Part of a small language model's weights.
Size: width 320, 5 heads of 64, MLP 2560 GELU, 33.4M parameters.
Architecture: LayerNorm before each block, tied embeddings, ALiBi.
Training: a variant of SOAP for these matrices, 588M tokens, 4606 steps.
Each number is 500 + 40 x the weight over the matrix's rms, rounded and kept within 0 to 999. Layers, rows and columns count from 0. Numbers have three digits each.

# layer 8 MLP up, 2560x320, rms 0.157, rows 1939-2105, columns 120-159
492466512522526488501440488512454530486478479474519442498509436519508575539515492478444538492492441520544459477395579496
438524522490503508528489508461472527524492517460541510487449457511455454436517521441502591480514502570491500435528496482
491433480529504512538527486478468533510494516443421448476539453526515479563487524529490530481549531491472536420515478469
487457488564477489456570507528441485490439450423481453526519519514493475469439530507477485515571450530531519509520557469
505532494474495467428479545506525530539481579494510562476517546502510473499460467437474438501506429484468475431478515496
577457474520494534541576463449500561499530478531522444566495514572486397611432521534494469452507547537556507477550469473
493524452539517368560489507539525581512601530496518525511526503425557568473487565445481526505453467463480438575550535462
512565544527455504481452428551539457478493560518557461504501454473538496509524495477549475537489438466400486514487592487
517521440508469521520480449472402575467497547430503416515433510523485504484524527523525522469584529442551466490535435563
543560561488560499491497490556506493417510512443442493506427548567477462528519485522517575537481475544529500526484482486
558449444463503557439484499548523563488555449494541417475496492542538457461491507520495510524486467373525622477515531516
528496443532465448539454462466530535553487476534494563514556487446542584472443472491573478468507442452528529545473506508
528511458535528527492492527491415424505566479486453571491466445520458521545517480486502498559478553501561487534527479500
473487553568489466458577535475511490485462520551511437493477519484484558485577478601478459549511458466532559499551461473
489494578493501489505549565466406560457483535444507489483521467452551522482555453491579454513515570591431540520493491471
469464439509549510499414489506425500474516547514447462520515486516483569457545513467452526559533440463455502566499491486
487526534563559493468452514462473489474527456451534504438527424552544519477478507451532489513528514515492551475535430501
541514511542528537418480500561504474428451460462506543468424449548614466524481465550499454478499380501479543512503517496
454557521524615610516573508502556441509562436504479537554540574401520478480521528546498559560524532535584478487517506534
515497502493529566430486538515496449475507528537510482589510444493533530533471531521539420533527484487523567511541541577
478494437520466522453563502469486513409473456491492534444440483545441485484492500469520479494469418494580492452509463516
490527514522497539473407541474376490439441542524517500540478493454418500494515532443438537535494479563549499446487529392
511523469508529524486465530503537523481549478530522480479498461512449508545497477479496588537457473505507499489483521576
563562566496469460489440500505528523510511463509524452501482501393485467521535546475512485577492500474508470500549522542
483561550509497473496562519431527571483531492438473532517488496541522496478456485468519451479552509525481504458475525552
469475522469563527436572410475485527486571600442485533582529487508451430485448492529490451550492512476459463502466524539
511503421495555539546491583466504479547536429545528469511425543404518542496484444532533487469452542528472479528509541473
548478554477517471529549476569522526518611443511529497469541531433511521523548464537537560517477480514511451552556490476
524567472448458543538549459405545545504514563543447567558441559491460461530522565421532547522501539523499557442524480513
615594449556509492552482496475414453461449514528506451552506551520545521550514542502450489513460543528503521434544541518
449482480496532486506516516558518550531516533522477452495486526448433501562463445542454482549504459497504473558463504494
408401508506537518460522487495448470544475470410458538492479538458453566511437511500525427491460474518489511477522503481
499551481556496532489503531554460441481546472505548582463500568601503485469553481481473508539470488571475459486541542501
481464522467498550484496501521549476467473503497512460525494582511528454539422495525486577522548491406548504516560491465
547513477493522472518520479493496442507455485461444497446475478543447486503569470472570507462475490446416509563542501519
523539491527465449542532471480518500543553505489498442397530531453501582507471442526554481643486478524530529454481455554
525509532550531430489484434527485559533473486430437525495502529460465518504475545527533542589519512516554510484483573473
493519629515458481525485516577434478548476465541477491474533529467528416495452491640488503536455507446491533483550587520
437490461497545558563454540451379466590517446423564446533511480531541435434534446435452425480507519499520512457552464519
522525505514500484429535551467531510450471522470450488477486444488432550478472449541482491483447509444564491496460528511
521500439498528520518549532568506542445506520453493504507512542537505527501532496457490489556497483521529491489549483507
510554579494493520451419514474545500475493452503463478509560500509534525475492465577519621528442468443496555485478443487
526522473561475477503519566467474425509467512571489514528530534504522459444437462544536465500477538526475499476499468502
549442403486459493493527524486500503626517507484569464503451539522541509430459499473484518550513516527496466465507543489
473542567487474473542501492448482499463506481512488447505541578466544475479500510457523501472555473412572442482503579486
530544510583514486581539545486509573446449543481465515489519424514520573473498531560443532589498509431502512607475452477
476495447523527479549494458442446477459521448445490514552482489538456497587496450453536497453489558455466491550440439544
398528503466511487543558505614511519530514492539550596570531497569497523465482495501510475455507531465555517476552510551
564535467447508432495506456490479540475451498454559589462470478578525563521499565456490447521501552447450495494532442540
484485516525524509545433506485472553436547512503453503489459570537519493522445493481533496581496536521507477503498444472
477456481535468460452479488483482528507518461491489553503522523488487567436479482450511454580505524485480477504495476494
524443485501487519446487464460495501437460536484437574606405476557538466550513488481490505513534569410449546395526564525
446560532459433496460470520543550510489493528529507474526442483436493530526504481536571497541555465513460519426538484541
469541534452486501528492548569532472542505488530452514545470482516560475530451474367497552477572480431520460487521536485
534511484508528494476513515490537487547480518490471526502534443423486525500518476481541462508494570527493497500519528500
516525490490479569460553544490542528431428509481500520448536493425469504484473481526467441511517480506563457526458515503
566500427508534524575491495539520505462577575550542538493518492475480492573459474473469500523556366451531484484538462439
478571528503490491470441412492588464527498476509491527595506550525518554503470504448476498492544466561462477518480584426
549422484488478472541541479484533491532488526520550442445560493514504444481468509480478493569501513558562460495444556518
495508533534513425480484510577510530470549445539583482575463537469450435602500530462465507462515494539497594520514529407
565450489452539474516576534524483453501482469596406452438527609534544531449473521497471474534503502462500408490475417501
458560505533552468505435532478503529486509498511570549562542490458580532517563499532500543578510394559550467472502513476
556520533467462491471522569516515504500531500519488472500468476493560471497477509536477472542481484513483495475501524599
477500528539582530577507492508485493495498501495549545532494500534546498489468487661506511439503471492539437509493535545
534553461492560503465463491572519481511523574507488552462484530440530493471435477510545455590498487587442480540459509456
506491522556497497522465494474483541521529564546506555430502577512469498465456486429530532471480508530505537580471475531
494525458500471531491514557506512543493519501496549526529540511494570485488461496527463501534522475450484538528540482457
536502503542479515500507607480531495444495527540488519464456457487441501495481534445500568513486485503398570498458528497
458511484472482446511500514541522530483470476508448470506514547500491552483443508442531424525508509482541442552416514468
502492492490484500499531471488579462516457609558442498518555463557502489552432520514546505476442508498538501514463500582
488566483460449490569576500527514526523508471465463454488483526513480596444487512483524451493487487521461472464477562439
490521498503463514545501531464483504510557539452527496585550516479553539489466541544424537520430527514398572486477467491
530480444513485469489489514477455487445571518564531480476438518479486460516453504534558501549528555478482508461494537474
573491430524486511573460507459483508441465460525418517456541479474472498500490448465512524563510534535604497461521453496
516532500510488512447470505544510450524509483556468445517521543558525551560506540486604543494539501501452571452488552500
475585534548517492502503487479542477486539470443533449422504471472493512572490408535565439488518477541470472537525546499
527465541413594490510540516480511513497505531436554606453534626467468510497557421515549468493534534505419515486512552463
467569592490477520421555500536532503539493486514440519554433506546472512536530459449468431535577455449474489473554561557
482509441500427483544548510507498496550450522535505521493526475534494488512467548567490547515543421448461454544505513508
391482497418534561511523592494548484462552525505476564588438512485534487486487463534496474525547540505575527549512529470
438471483487465552477454463587520424478486487505426549405442543538463528522509454566518472545513528477508494501553596439
538532577559538523506486492465440441456521521558439473532493559498476536507472573516474485395468521458502500477442421516
573443512468457504445546500511410468449463469472450477413468495468496497472531510452491534513455495528508462525452487400
500470461446471501536553504456543548473492519506518495464522496481493472457495448504542523480524497489448479552492393480
483529504482536546545475535519530531514574551511511453487445497521499480527472511539566539508488438530540527482510496466
514424530467488535508495554522491511473472515454499549458446473469451552483461502501532454488499406462459484547505566529
514453568479510501495440503482439480507432473520523478526529523473489512503564485512466495482519464517528581517535423419
497537473535520405524579448514476478534482473512509474508467566518591366560465519510530494493508475481475551542489569568
528500504448487472471454519463479470478471494495502503506497421482505491563467501526479478457540511510503529549503559510
477544502521502574453485451498512462495460520536512503472525489471453440500475542486495530429466479543436455519563492534
471541454536510490455547485508472484466555445531512486453455458483519458432475463553460487494490505581532540510552520618
453429505498479521438517481530469480463501506517495579438508480409462512578443510530466496512418490531556521458528499509
563459508512493404535527509561513476462540558495439566479459520495448462522500492529510488483490464484523504473520476461
458603502510481449566478507518528526470534470586525540549535549583486488548491480528431532540485536509497474565522492494
600539489480514485552502494487474478530479474525483478521432516481477503524380503474522568511500465466556537504524515514
515431469517467515514558493514434445524493448543534497523496477632449536436508546472478493509532509476498534533532500432
469490502503482509499539516457488524486589466539531481595516518520481513453502541495470489546543454466545541472535523493
484491502472569421498473481553515495481523459532514477482550479470524465499455436485529471490537500540414588528568514527
454512474467534455456570477542505594517559561523513478511533480553536578524515474531498485490514470546523477498517500461
476522490557576483490546473559510501476496550492518445529525523373525544535544456439497573634467400507541609515441512471
512483545449477509481477546457532482514505493478476500457510553554509577484459544585512491531485583509477487593506467553
494487466504500420474523475579543513522514509507497456485548474508526531463453472517496555469541499556571506509468510517
487443458492512472526450467473488507507475535555554586543410481444469517496542479493473478507484499447531537581544525470
485565507495599549497464513509565591542495546441552486554447530495522560517467458480485459569502443478553472479483444534
492509545466557556504542472477443485501477420492436505456418544464462515542498532519491582525517449420493494511523482479
532464513517465472566464544498496494566492545534467479470580601504484521461438565517481514520513514456506546485517557513
467517523519524493506538536522470459480521544524563426417454511506493518443557514474457581454530473552498508500539459434
503579483461519464469512487494474528520562556510502478480569537470518540445478460449507504490496490475469499533517498485
517530469463529536501463509537452399570551503448485489501486521475537516465502475528442483532466464533496496506507477417
473507407506516433558516557531511442464527441507472508510490480479492484546517491497456493533498398591573533495492485447
457557497571485516544532493441445483468584488499535522484427520471525516478474470568461464480474453450594517490480499508
522571426507554504507579541538494547522511466483524475552449485553508453531482518463440554543482552493499480492471499520
500507474540466487490559499558455499450477477477434512506505505516497483532401524558487482454553524458543448494463560495
572536554465511453579587501610487553422470486502491489565489475424500524537618474526515477514584476472564522522463582482
479567600495513478468499493501539509476578532509463500545462469457508516505454568503504503515519518425561562621516480542
530504485429529529465534553542469527503546534503480470420525504544540517465538515517467516532561505545499517468510497569
502457559475491520529554503478516504491516475545436538476513491543499511548497526511465445518494532534475506483514514458
510493500492511446467581503588459552526457517561539491493535477498554521567511490469507478506542450437575493532495415514
572598469584519545568567573542439550450468473533507495535513580438488522510474464548505491516543452504506476485532574502
581547496549515531529526523529445541489505508502475515556521453492478516443502539536506492533496522556490497486514452488
481467493522533502593531527502495464371477552494565423518503483504514557414526492534552502514481491519532472475492535505
485480545530482402528565514537469489452391481550526548489529502502495501467480476524498503512506482460524452537489402520
431520570500504489537480491456433493451471474497456530518536494482464476459432490456504474488522522456447525428409465512
498571454500452537562467469460557378537484483520528487602485518476528519499438553510518453471441518493500479525540480503
486441501429474492565504436510494463505435407510469530429452555540565505527482508533513510505489470491473481525519513492
543499543497520455557486463534447454495572404516526539495531497530512508532466527539485516496545553466504436528521426416
441525479556561500529522510409591519478525454494508573546527558541527456499555465527521471492509543509506478540567526511
456520480480558523504501463551491527497485562545496485483513489500458468521435532596605540537493541407374507528528470472
394477494493502437463492519481516502496479500446540523521524473512515474485531453503511478508485504488494538485447538510
479498460418505543448471529608531497519475497480499554507527489494449449541501545538548505439544490458444479534452502442
522471484573501498443549508506507588529441503412473509512505512567494531496518551463482588523491535518478475525482490498
492548476524514543486462578465486514429463483482466466463415548506519496510463520510437539508566515549490450568466551534
494508416556543566529576425480586492505560481510555485462483504522507471517553482540525455515521419553575341511494538481
555471548503504502490472529539485478508493520518516523469509467503452474507398527440507555470527475483489497553471512428
504496520467470555513509494547570484438513558538516487456545525512445509462524502457560491475495575545571515456579508505
490457480488523482543505533558461506535566475539481391475499494478557428506556462442469490533570495494533455554509473558
494472519485485546545510565498514481508491583518464513462550508517472467507490500587403469505517520441486504463504506447
539544581540558535463511515479512517479491536489540424442472500466525486467486484575469523431503473537482580534570467421
512548475416494451549543519509499468496498437526508467505490489472507465445440463480516520572558507500472509503524489526
462542524398501519473576504504509674461518436443521530465440506520519534436488494426467475542497472562566547562476464477
574557438505407483541546482488512545464511524519449511490474512427496480513459554505541498562510560481497501481547509469
538448440501477456586452446599463495545467519424524531455536471489590564581494488474515571519488562500517478471517432484
501558518520437471426434508484535375494437473483454442516580434474500468452516415539502554524533480491460536575498498525
472472513511419506530500458485511431527474501536574478480509552529544538438503461533539553430561546443508484511530475504
457533526483539507515474554456386489529485532462463581506453479551484532485471531469456597530515526533522500464473444496
522550462499528484560499510482482443421540533480494495546515541535450541473528512501532511490533532495555422444478474531
518489478426518540449501519449512507481517545508483482437492480517498502456512505515529490508483493481492507509505531493
491529539545432466380479472438580557483499532503509448575497444525482500487534505393512460451501506480461430455500517508
514525466550542517508493496469506453490538403566483570554474522571494521452477484524554520519506528526539550522519495547
516456459466501561542521491429512449509511485443481505474530545449463447474512511488461598431444508437522514486485485503
473510434493455517519466511478486549458465533486523504602612456509448543490512494508472486507466520486517524514531460533
520577453488573523467531488424510439478533455519442505483494550538505603477458521408459469538556381490451488455521549458
538485534431478494510488531543492472483480487499572508521444499496478456531457447528521484504509451546453512506505531483
481465472553504484451537613427538487574516398572464539515446465498502582402457462570561482390525555411544607544472469487
507555536479479469464529506531451458471488500541457453448486556453477459498540502451528579500502499520484561568516507517
446521493529546539451458507566484596537490510541541539489468492502527478503537589488547555499518427586472458511471457463
482502513462545471545524537511480531504430472547526521527463548495465500553428436570532516469466514487562492452520515473
541485554479421520545512544511568523545463512472515557541448482520431460463505533537414499424526556506551368509455535518
441544502504565520436524473504486574513488452578462432433562439532536498390481503488480529433481492490450488506511510484
487574469477551518503511524559500459513548494491509514455556489544524587487375467546454477535451503520493498486441551546
519491516551448539505544505514514467454438548513492538540520496531559470445456429572496537482546493555445544471468502448
552526457511465520486519503445491484525587480518513507523506494519414503518488538394490461470465565497529496518500497464
574421501454453514524454475529442470523485439528461511497539450462513445536536473515492491495584445541470529421445473582
545497503444556572536529526493469493495448454512476491446576525593512497533459530523510514557505461534580515620520476530
572517492508507516485564584498482498539572472529433425479489438524435433510506487632532544469533492430497520495481465509
594545501483529587519492491487474472480498497411487452489499498516477573434491525555481511566468515513537546536476435509
465486490418539503466545420477460521381521419500527410572490428501543500475493465493417512569523518451439460471521533565
# layer 8 MLP down (transposed), 2560x320, rms 0.146, rows 1939-2105, columns 120-159
451524420439513471519458505549452524519496472469501535582473451531502446523525522543475499480404533499588573462509494517
500576476470466474535481546518456481539479512562457458515489512572532403471589478559469555483479533642436496557521590517
536483473560513578429526449442506527544511494477535502549487505451557457513557436428483543521496504495511512545403472526
518516527508567523485491525529516475458544521546479486522549482540538474494553482473454509503540506536518525455485457524
510534509501569560435515457404535515545593545530575491565516478504505511518485466505484499481428544581433575485520457466
520463484427524473465469469595462564532526509561521500500507553490544526547417534551483557426538552547506493423521493526
489532505507527499463499446437509436508559471500532408542529504489464624540464559503545505403458531518532428500513475423
455493443550533477482498471480490555508525448512566483498521568522451528515445545487467486518478491499534444499470504486
466523483473460512467506461522486492522455481514500541487547430517538527479639479465494490449564461501553423485510504486
546518537510534509556480413489491544505548490548485534482528593516433572482589492510499526601549522417599493451532435549
455501545461499443494471498515568431498485515483530494487442497538493491572536497509470539447496510508483441455543436467
489470475472445505526442455447466477514515481540497527583496568505504562586544484544505511522518442416572562537467447564
529479514569512477525497529482451517497474523528551525494439515551503522532562540481419467522561477533514506521525521458
481499497511473468462508509496524507512555505396471453455547535568570532492503507531451517518468500447485443484494445502
509471556426468545470543552480494532479475513522423536517624511501534484458546499550460585520530519450528512487506482470
498504490550474439515529554480473451481417541462460565493569469607446482468584535466499434512507479546503505514475478530
536485522459472526555550471539485428488419518528464481524508532505419441541516496527534439479482516481504467465489529522
528516537494494449458438481573520510471514536416535551522516527492578470435490564494490525497501495538576456479505479530
446519538514472509463505470523486530520497423424526533472492470446509467469512612486513506557513537510512588477540503469
472441432580552462478447465510490519467406488515558505543491528551551525462451541506468469506493523493492424503473497511
570519471509452469438466443491573475490492516495509371505516538526530481581542559472503531485530507495490459538491449529
496502529480538474518423549567514530474468544534533510457487556502519525478565480458500538475486493551459553505519511513
521494558501525516473480477575477563499508487445537495486523506546554550491435519476498477489579556497531484486489452476
452564477501472515484473477526521424481447486516412462527453503441515473547539522489494490522530523519410438446534517450
510445492564510478514535550535529433420478535517456482437495533430554460460558464510493479464438505473498539510456520478
461488524509479538446489492433528551430491483453489547473505558495580563549536528554529476555488449519427488466487589469
494438482528524550519566502499497450514456523525511519573561494464510501542607536413427526525497602530467548472516419495
441479495539503484520512545459508529588450477554527564472467488516416459508565488495550473504498520518505531477435491522
556508539467492481511488485490564469508421497510508494494510468511492511483531481469498498442486505552399466510483496509
489487479557492574548495592475489497467513566456563441459524469469577530499536462575490491503425581494544523507453507498
517472466524481476496524466537497439448506524544483482512547577506515502453523508567394443487542530526440485410503515488
629556509493526502481545524580554510510575483562480501512516481517483470412475468483509535520536469517492495505518480501
538492490430445485514496490445505567523488514504561451535502578503503509462533546478555500566504482566494475558539458501
403477565497427469550464509477533480480448532496470526514413515498442485536539493506520458553479531469529450406487398524
537505482520450592464517555477445479462524511458533563492500594550557537566492485516543465567469490544460503514509491514
506504532428487523535495508477540467552479483588530531518475519516585470535569512490455508500474493476490482564550470427
506449515474591470502472533522530538510524531495534487536551505481521514455526486475464529482483489579484522493543487477
496532472427477463465363520448582525497505446564497471496411497489486484563517497599489503570437524498472521513488486462
491499535556530473474525497523467452515508516494498459480486440376509413536479402488544513486529462443453492561475438510
537429473498536494526462575471483468423593436496555496480526494527532523536501573511457465414491501487453490514540464500
515430489524468503425526502475584444461475490486453483456487381520540517514504539512475459526526476496539508527457489507
444505498480495541484549517446487506513516368493470515502460491461468507439532472518497484481555519488558465438546490498
518466541454471489521536499532572566531527504479522485483467507488500542546508543433522507509554482466537499498532502490
409510488502438433490515548543478516503562530478501563513515460562507530443513487506497493448494528480468449484500532490
463497493533472477522495511576444457491524448551563517491466538442458518508572534546514555535510509438537458469487457501
525503495521535456469490462554579547493460457503504493579467532509485548496495499544573486511589511463440560662475539421
496540515511454481461462547473576495531474553510532499501470456537571551450515518493508495555476474472458510514537513489
404573566427507523481504488462500588505481437425378477473416449509529513534493437520514571485487458449487441485486485472
493465465494483476505489546384560407508441469456484563524483513513508502517490514487510538466518513359486495500461512531
522534449539505652443469541484527455514487454484516453491509568512513484491535504496470562526495518502513512548526526485
481491449517472491540475484507547524442506522502470452510522394476497478513503476537508454477460471565473488531474435495
478467563539441507444423504534483478506491564538493555504546472476554509609576496505521496435603496524421534529529616440
479421546449524412451454514495579519492571464526529450437541461431447454486496544489480465470485601510475546473504546513
483435606473442482472473515490551438585482577538508566459506501513483534479569587543469494537523614484486468549525562430
484531504513477560519511482527500537555465499489550475460482550533505565490560468606439520521492442475485454542491474590
524515464512599490462482516498472551561473481509482522472480522547505525581565449531548508442542548454481503491531524477
431439450565521470450541515526522541539537519423533536501454527548533556526521483553523542499524529530477535492419471484
462430464556522468480494424556529501444519544517523493456546491438508458559501475467485524526530458468451511504515459510
419501482462579493535511537487574426462512508522498510456557527552542504489499474504502494468479518507501484440564531529
556544463480562493497404481514473557467497476499520537482530461447560495551518539597534544388450484522472544459481468493
603523445508493496549465429537500500500492558524526453486527561504484529459563539491544527521481512520462553456507492478
522467526462470404458547516547516458455529524565414480516497497489408511489525514574488521480482598469552514449493437525
470495493549539463557552500491539492496535557499473482490511501486500538444561569566485554506544595533448515481522560496
506487433475452442489423447513394538450478499513523561422445491539441483552592472593554491497450532498546543471568485471
478511507506551514462613429449430528476472535526565504519565394546488483518574479507476471490505517501509534557525502540
541520577477526500503458479531532483454496493499434563400539519513532447577551548480540449464426506527448505498461518551
473459427461548473551484472561510520491472442529537525523459462472509482561493483509486612485488457505520478494428456598
514498477572480489488516469491426488431516522500616546509477474535457508514528447471455495514516448478548532516522487463
595520526547504496533514434490539475486461485524544445553530468432547464472513485489513485448512488459538510457522486589
415461425601572513544446504415483504535583496469469492518500490470482439507453496441476447492446515480527532534533470461
456494524537546511465499480524485537536458453487480513482475532513499474544511468546470507470584483451493535520570440582
496443435494464471515527431524512569516518463472463483455499495540486565466553450429543498478506450398545501463453457531
443489538478465502475561474422468530508589479485458472443469482513498541501466485541444524478514462533494498485518526516
474486555483449469479465585511504492579502486522506532488481458453510478546449512535431398490543515438464482496581502487
505481561467534532537504580473463498546431447480500509526502568533523421482484572596581518577460439513534506489524554525
575482513490441543565500444511531501521477493511578487493493582515480488457432502488486544525460439524473474442536516504
526560526472504477485474514433619493496466530479536490534514544507575522482439471560487559523478464504460476391490476470
516500489539565511577518482494498523594435525519564551520517603546491594476487468504503525519522495524507444555496513569
476457482495439505505555493516482549577536504580392535478507521457455497493498453532490552449488502484487489528498417493
446468505437571478530521457498526513530545430550492442503515475540528530469632515576471505466521529536555433509500417443
464523545489489487491437425444526535509477468507550505466510468442502422494579535458561503524524503523524491546532410418
554474532469466509519487444545562501501421462540476509529464551534409556579545456496484483482508507417500439494443453465
495494470453499480495521514535430571475516510546506516547437478475504562560433510500543533451562506469453502474473490440
512471530497523560465445456566486417495468464475475411506395488511519440523575462473511443556502485436546494449529519494
480479572489511468501534556539519447434439567490472520516501475549487549505548510469492550507585527506519455428570517476
473474476568520527512523441514494480514502526508536559549476456538499490428554529494510449485538509554531426404563460568
462443552494512465429547477441497477538480399474467528499488491457537513451464525499564459458439526458502496506522423561
542553492495534583546478558495445486480617492489483521489552416512501519508439515435485439557431518502510552502514476594
549459547476567490449476499440469487545554544531468442565513474477509473479574512554504582508474474482570540531488477543
511501480468487517434517503505589502576516541458492523559492483518540517539532470528524503491449435504490450493420581445
451512518409559505500460512430500545501511485526461530508488481517503577487430509467532551533558512500489460476503472459
497494505521568541501516523422473491486451502484444485487504506477487450513492571563497489520556500423556466492509576370
492456482541536542437500521454584542566500465500541468505504549553483542495453511531507518489523508491466518477497522495
536460496462440443520521471552466546525547470531462516483536472488600483579491505514522480405460597526478508531519512470
550472577552494471489489497486433454494515487503483545501466454489508552476470348518448474503537549535528432532484489521
542469517551432484582515500479409505431423468516512502509471470488435534501533490433445472424520647490628439546504553564
482536487472535507501458521477456487473561495463529502506502534519487502515463472512395542509466477502527474547558517547
553455564525553481497449426556517498537482420564547425570547502535520501528522561555523503462475457501429531521478509502
490538476487501519504498501439486488480496477487482542487504494521480500548504494520488461497513542479479523518469447515
482433520542478510517525525451473507453478472551509473488502486466520465511557497507508532434538605457542515486481546527
502423500475468517447519492524528505551491525610498520385416531546574533553548450528484560466514462493439535509575520585
539533553465508529503535605504520484483468428568576480531603521460509437490550536536520507512483496496505449437453607537
430484554563541507429578539562551573460548445542490506579538518473559477464534529447434533475442523521480439460557562535
466597459483507505500502509517532566518500464411563467484467532439429580495463447473538532531491488464496455487453509501
444505531490545487525442547490541480458546579506538475497458492496577487451526546564500423481506484546452469504498460510
444579500517509521505424546439522461512540404516481507428476519530512520531495489527452505441542533512448503565449522489
465486462505463584502468526508448521545432472440405477571419514549519477512542514508552473594485436540494511477492536522
487537478495494483577432492469527440507523516461476446538561521582528599479549504499465522516503529511454433447509531499
522491479500450552634464443513464490494547540477551530571457559509486548456470421592473495464529487450495488534559475460
482433427499422492520543519487450442453503469577452415456372637460478480539534475508503467503492471564452451461443510481
469522499462438441474459511483473518505526430591545526561466470477495423464494600574545559491462427543445562488465471510
518530524481509455481504589452493527429476515562477513531479472521538453516552543466468518539493564546478569530528515502
491448550514551500484547527492514518494485507501552493518466490475516472500505489489417488499494453584495533501484500479
508445534529410458411565381597522585516542436470523596601519529499469545544569504526465478479570512418488553398480565444
494404499527532483459505459521529513470531483496539448457477464461466522509454464507496468389513528511545500514546503503
496425525467521528503520487452501545436489531501504431530432469561587432525456468518450489558444558498475541481457498506
467496424498583494447431465552522530478564556458459491499483492477490534514419555537531511484464464481468476499463567539
457476469531469481522529490475492500498541490476486512484514438523510486525489546552545516553514468409487510509460474502
489538504548526519555512489479477497481555490458538514504455538539461487565492513508485501496487515505556469493496479539
387495535492483521500497472451561484471456484515555497498518544494490463500495546477448490465468516501488557496517449507
462462506525529545510419516479461539518447474482581541533406507509477462503546538454486503480498484498424381500374536562
426509593594492479577502418434488518484479521534424511402463499503463593495509503467493515546437477530476484498511432449
406455506472530510567576505496465540514505458541516475530503487486515528495397534509532467514465507611543497528485499458
561548544510513406501570471538516454504511477420456524391533519487550499474547482467473573497483550470512498529498396535
456495550550505466503435437509521565508471483398511518508510498505446540489487513515465423536463522528508560530519516495
475509488566445461525435518563533546512511474503580498477499490485471468458546453506493473472509464538531551462494517509
488537531517500520561477514471457510476497473458561504540508471525457468450516529474563446530503481523509449476452467560
453516497525512499458474448450541538481447492495544485532441475500450487493488429522509508481598518484548426533499474481
490457482459476518581546463511545535538431508505509472520532535520461453454413502500466535505498525568487507443498455496
540493486503464518576519532441470456503503499492511490457476520444590475469527504531502551539555527493555444510500556427
465556488482518503451565504565491545476485498505487539547497514529504488515457531539446557514551576469541489523509521480
603559564467509497508500551539484505524445511476499487484472472558494530517514506519484565531492493465512505486445514553
432494553457541459477512488474439523509492507492418544496539559495504430539529538514540566496478498541529588542539444512
478518471429498493473474493533441532434511523472473459427568424514519489506515534571518473546486437528518481492423457491
558487419469569485494501519481462567523451487531461525511505540501519540506429500521472522540488537548486526490454504467
536456472572518516495443432485540500502603520474494500536463483550468546443469476466483431499491548546506450530502501486
523482451501575572484498518567442432485524499463489459447543550515494498585497435464520559491517487488452510516557489480
581512511569517492481435496501529530531449530539510425446461510473585490467540500517476556440559541460540496475582554497
491433570523482482453461489490489580514535505481480483492558469498502519603514483539503431449519502489438466470483514514
493451480461556511493454481532477509487492564509475489490535520485530519474546501495479479488507462447458567490403491629
529479440570571560463574501559517573504462517472439503494443545504479475556520499499493526499517589540586468508519512500
539535560518478589602516425570482563502495440458422493561470499585542530475473458501541541446496475459555438501513505535
469517465492566488504557539510529524507551513526423569470519520495552462517474526530561433475501443477535532457517487495
430534519460494452557614582510487463497487454510494500500512470526538529506685542481511542554558540495490510531515497522
487471577443559529488459500541462552522516468525477467469570535433473510510494543567502534483489516539450512545529501558
517435480506488462503509504503460495529492449483534465507457458502471492532490599557529501474510568502516523535508493511
492566459506428471525505499470489559495508520525490443523493470555488548496479505495485516523504519457507473536430487467
561534535532478493476487501501474500433615488454543497460573404515534474445504462502564418444438600401478515478507573406
404489471515500551497497526553452500492528415470462552498495500567458517485554476490544488454446476535531484446506470562
402405515499486504483424488498486484498613479496486461562481488555514506517609427477521524474525606461518422478416501453
520522477509482469504530541485548498523400510538513551574427533543467535512539489471508563547469518481493484506555477478
567480393542467512506513563547468557534563480515472450469452531530482476533557547466477445510591516477459431522504519479
487497514536478550553476514513486529539523514496489492533546565469478562573501510542476475492523499459469519479464533449
476549514467530488495506516510485451516462506530523533500454467524489568521581552566554532494532551516499566516503523484
457533537541584482494507575611541490472557473469444464550570427427496468521507542486493594498512467473512472459565514458
519494526526560455535522504498494547522488442479473545536481562519535510496520530528501501526569542500478514535517578503
448455467515488495485499471507543467496508503474490488546536419470485486550607489469489528510487487572503517566513453469
430506549484533475555493431487465509507484498512564474466476515427462490480497487528527442483452506433492504470517483516
495553430507473519527481493487440474516524542462482485606496514483498497513535527441475535528461542453569405496488556479
476501496456510491540516560544532465520441467603510521506431516633468459461564510518462485465449476527454508415486460548
527447504420436541499474441551482492515427491543480451474523513465417428481542531510493461515517469426433439466413551519
468575509507485500486455492439564451490541530540454507476585438459431443505569478499511489537499547433525479456511543517
532332505465507508481514519512472511544497486530484479481518576519481482516560573470525481514516546491461503525503461499
463495511491471455526467549455496497473518562513527481523434502548537526494517485530469569521515518481535478483470430491
497434530492526515492435521422467471508466534526435486527508479507476552453496575451438485470522494492477460537464487491
419460508506396512511482514522413439523503514476502433514453511484430543537540511476489540405526495480576510463515508443
529482467497467561492441458464478461447492542490489528566505527522478459566462480521462458496455459507486547504512549531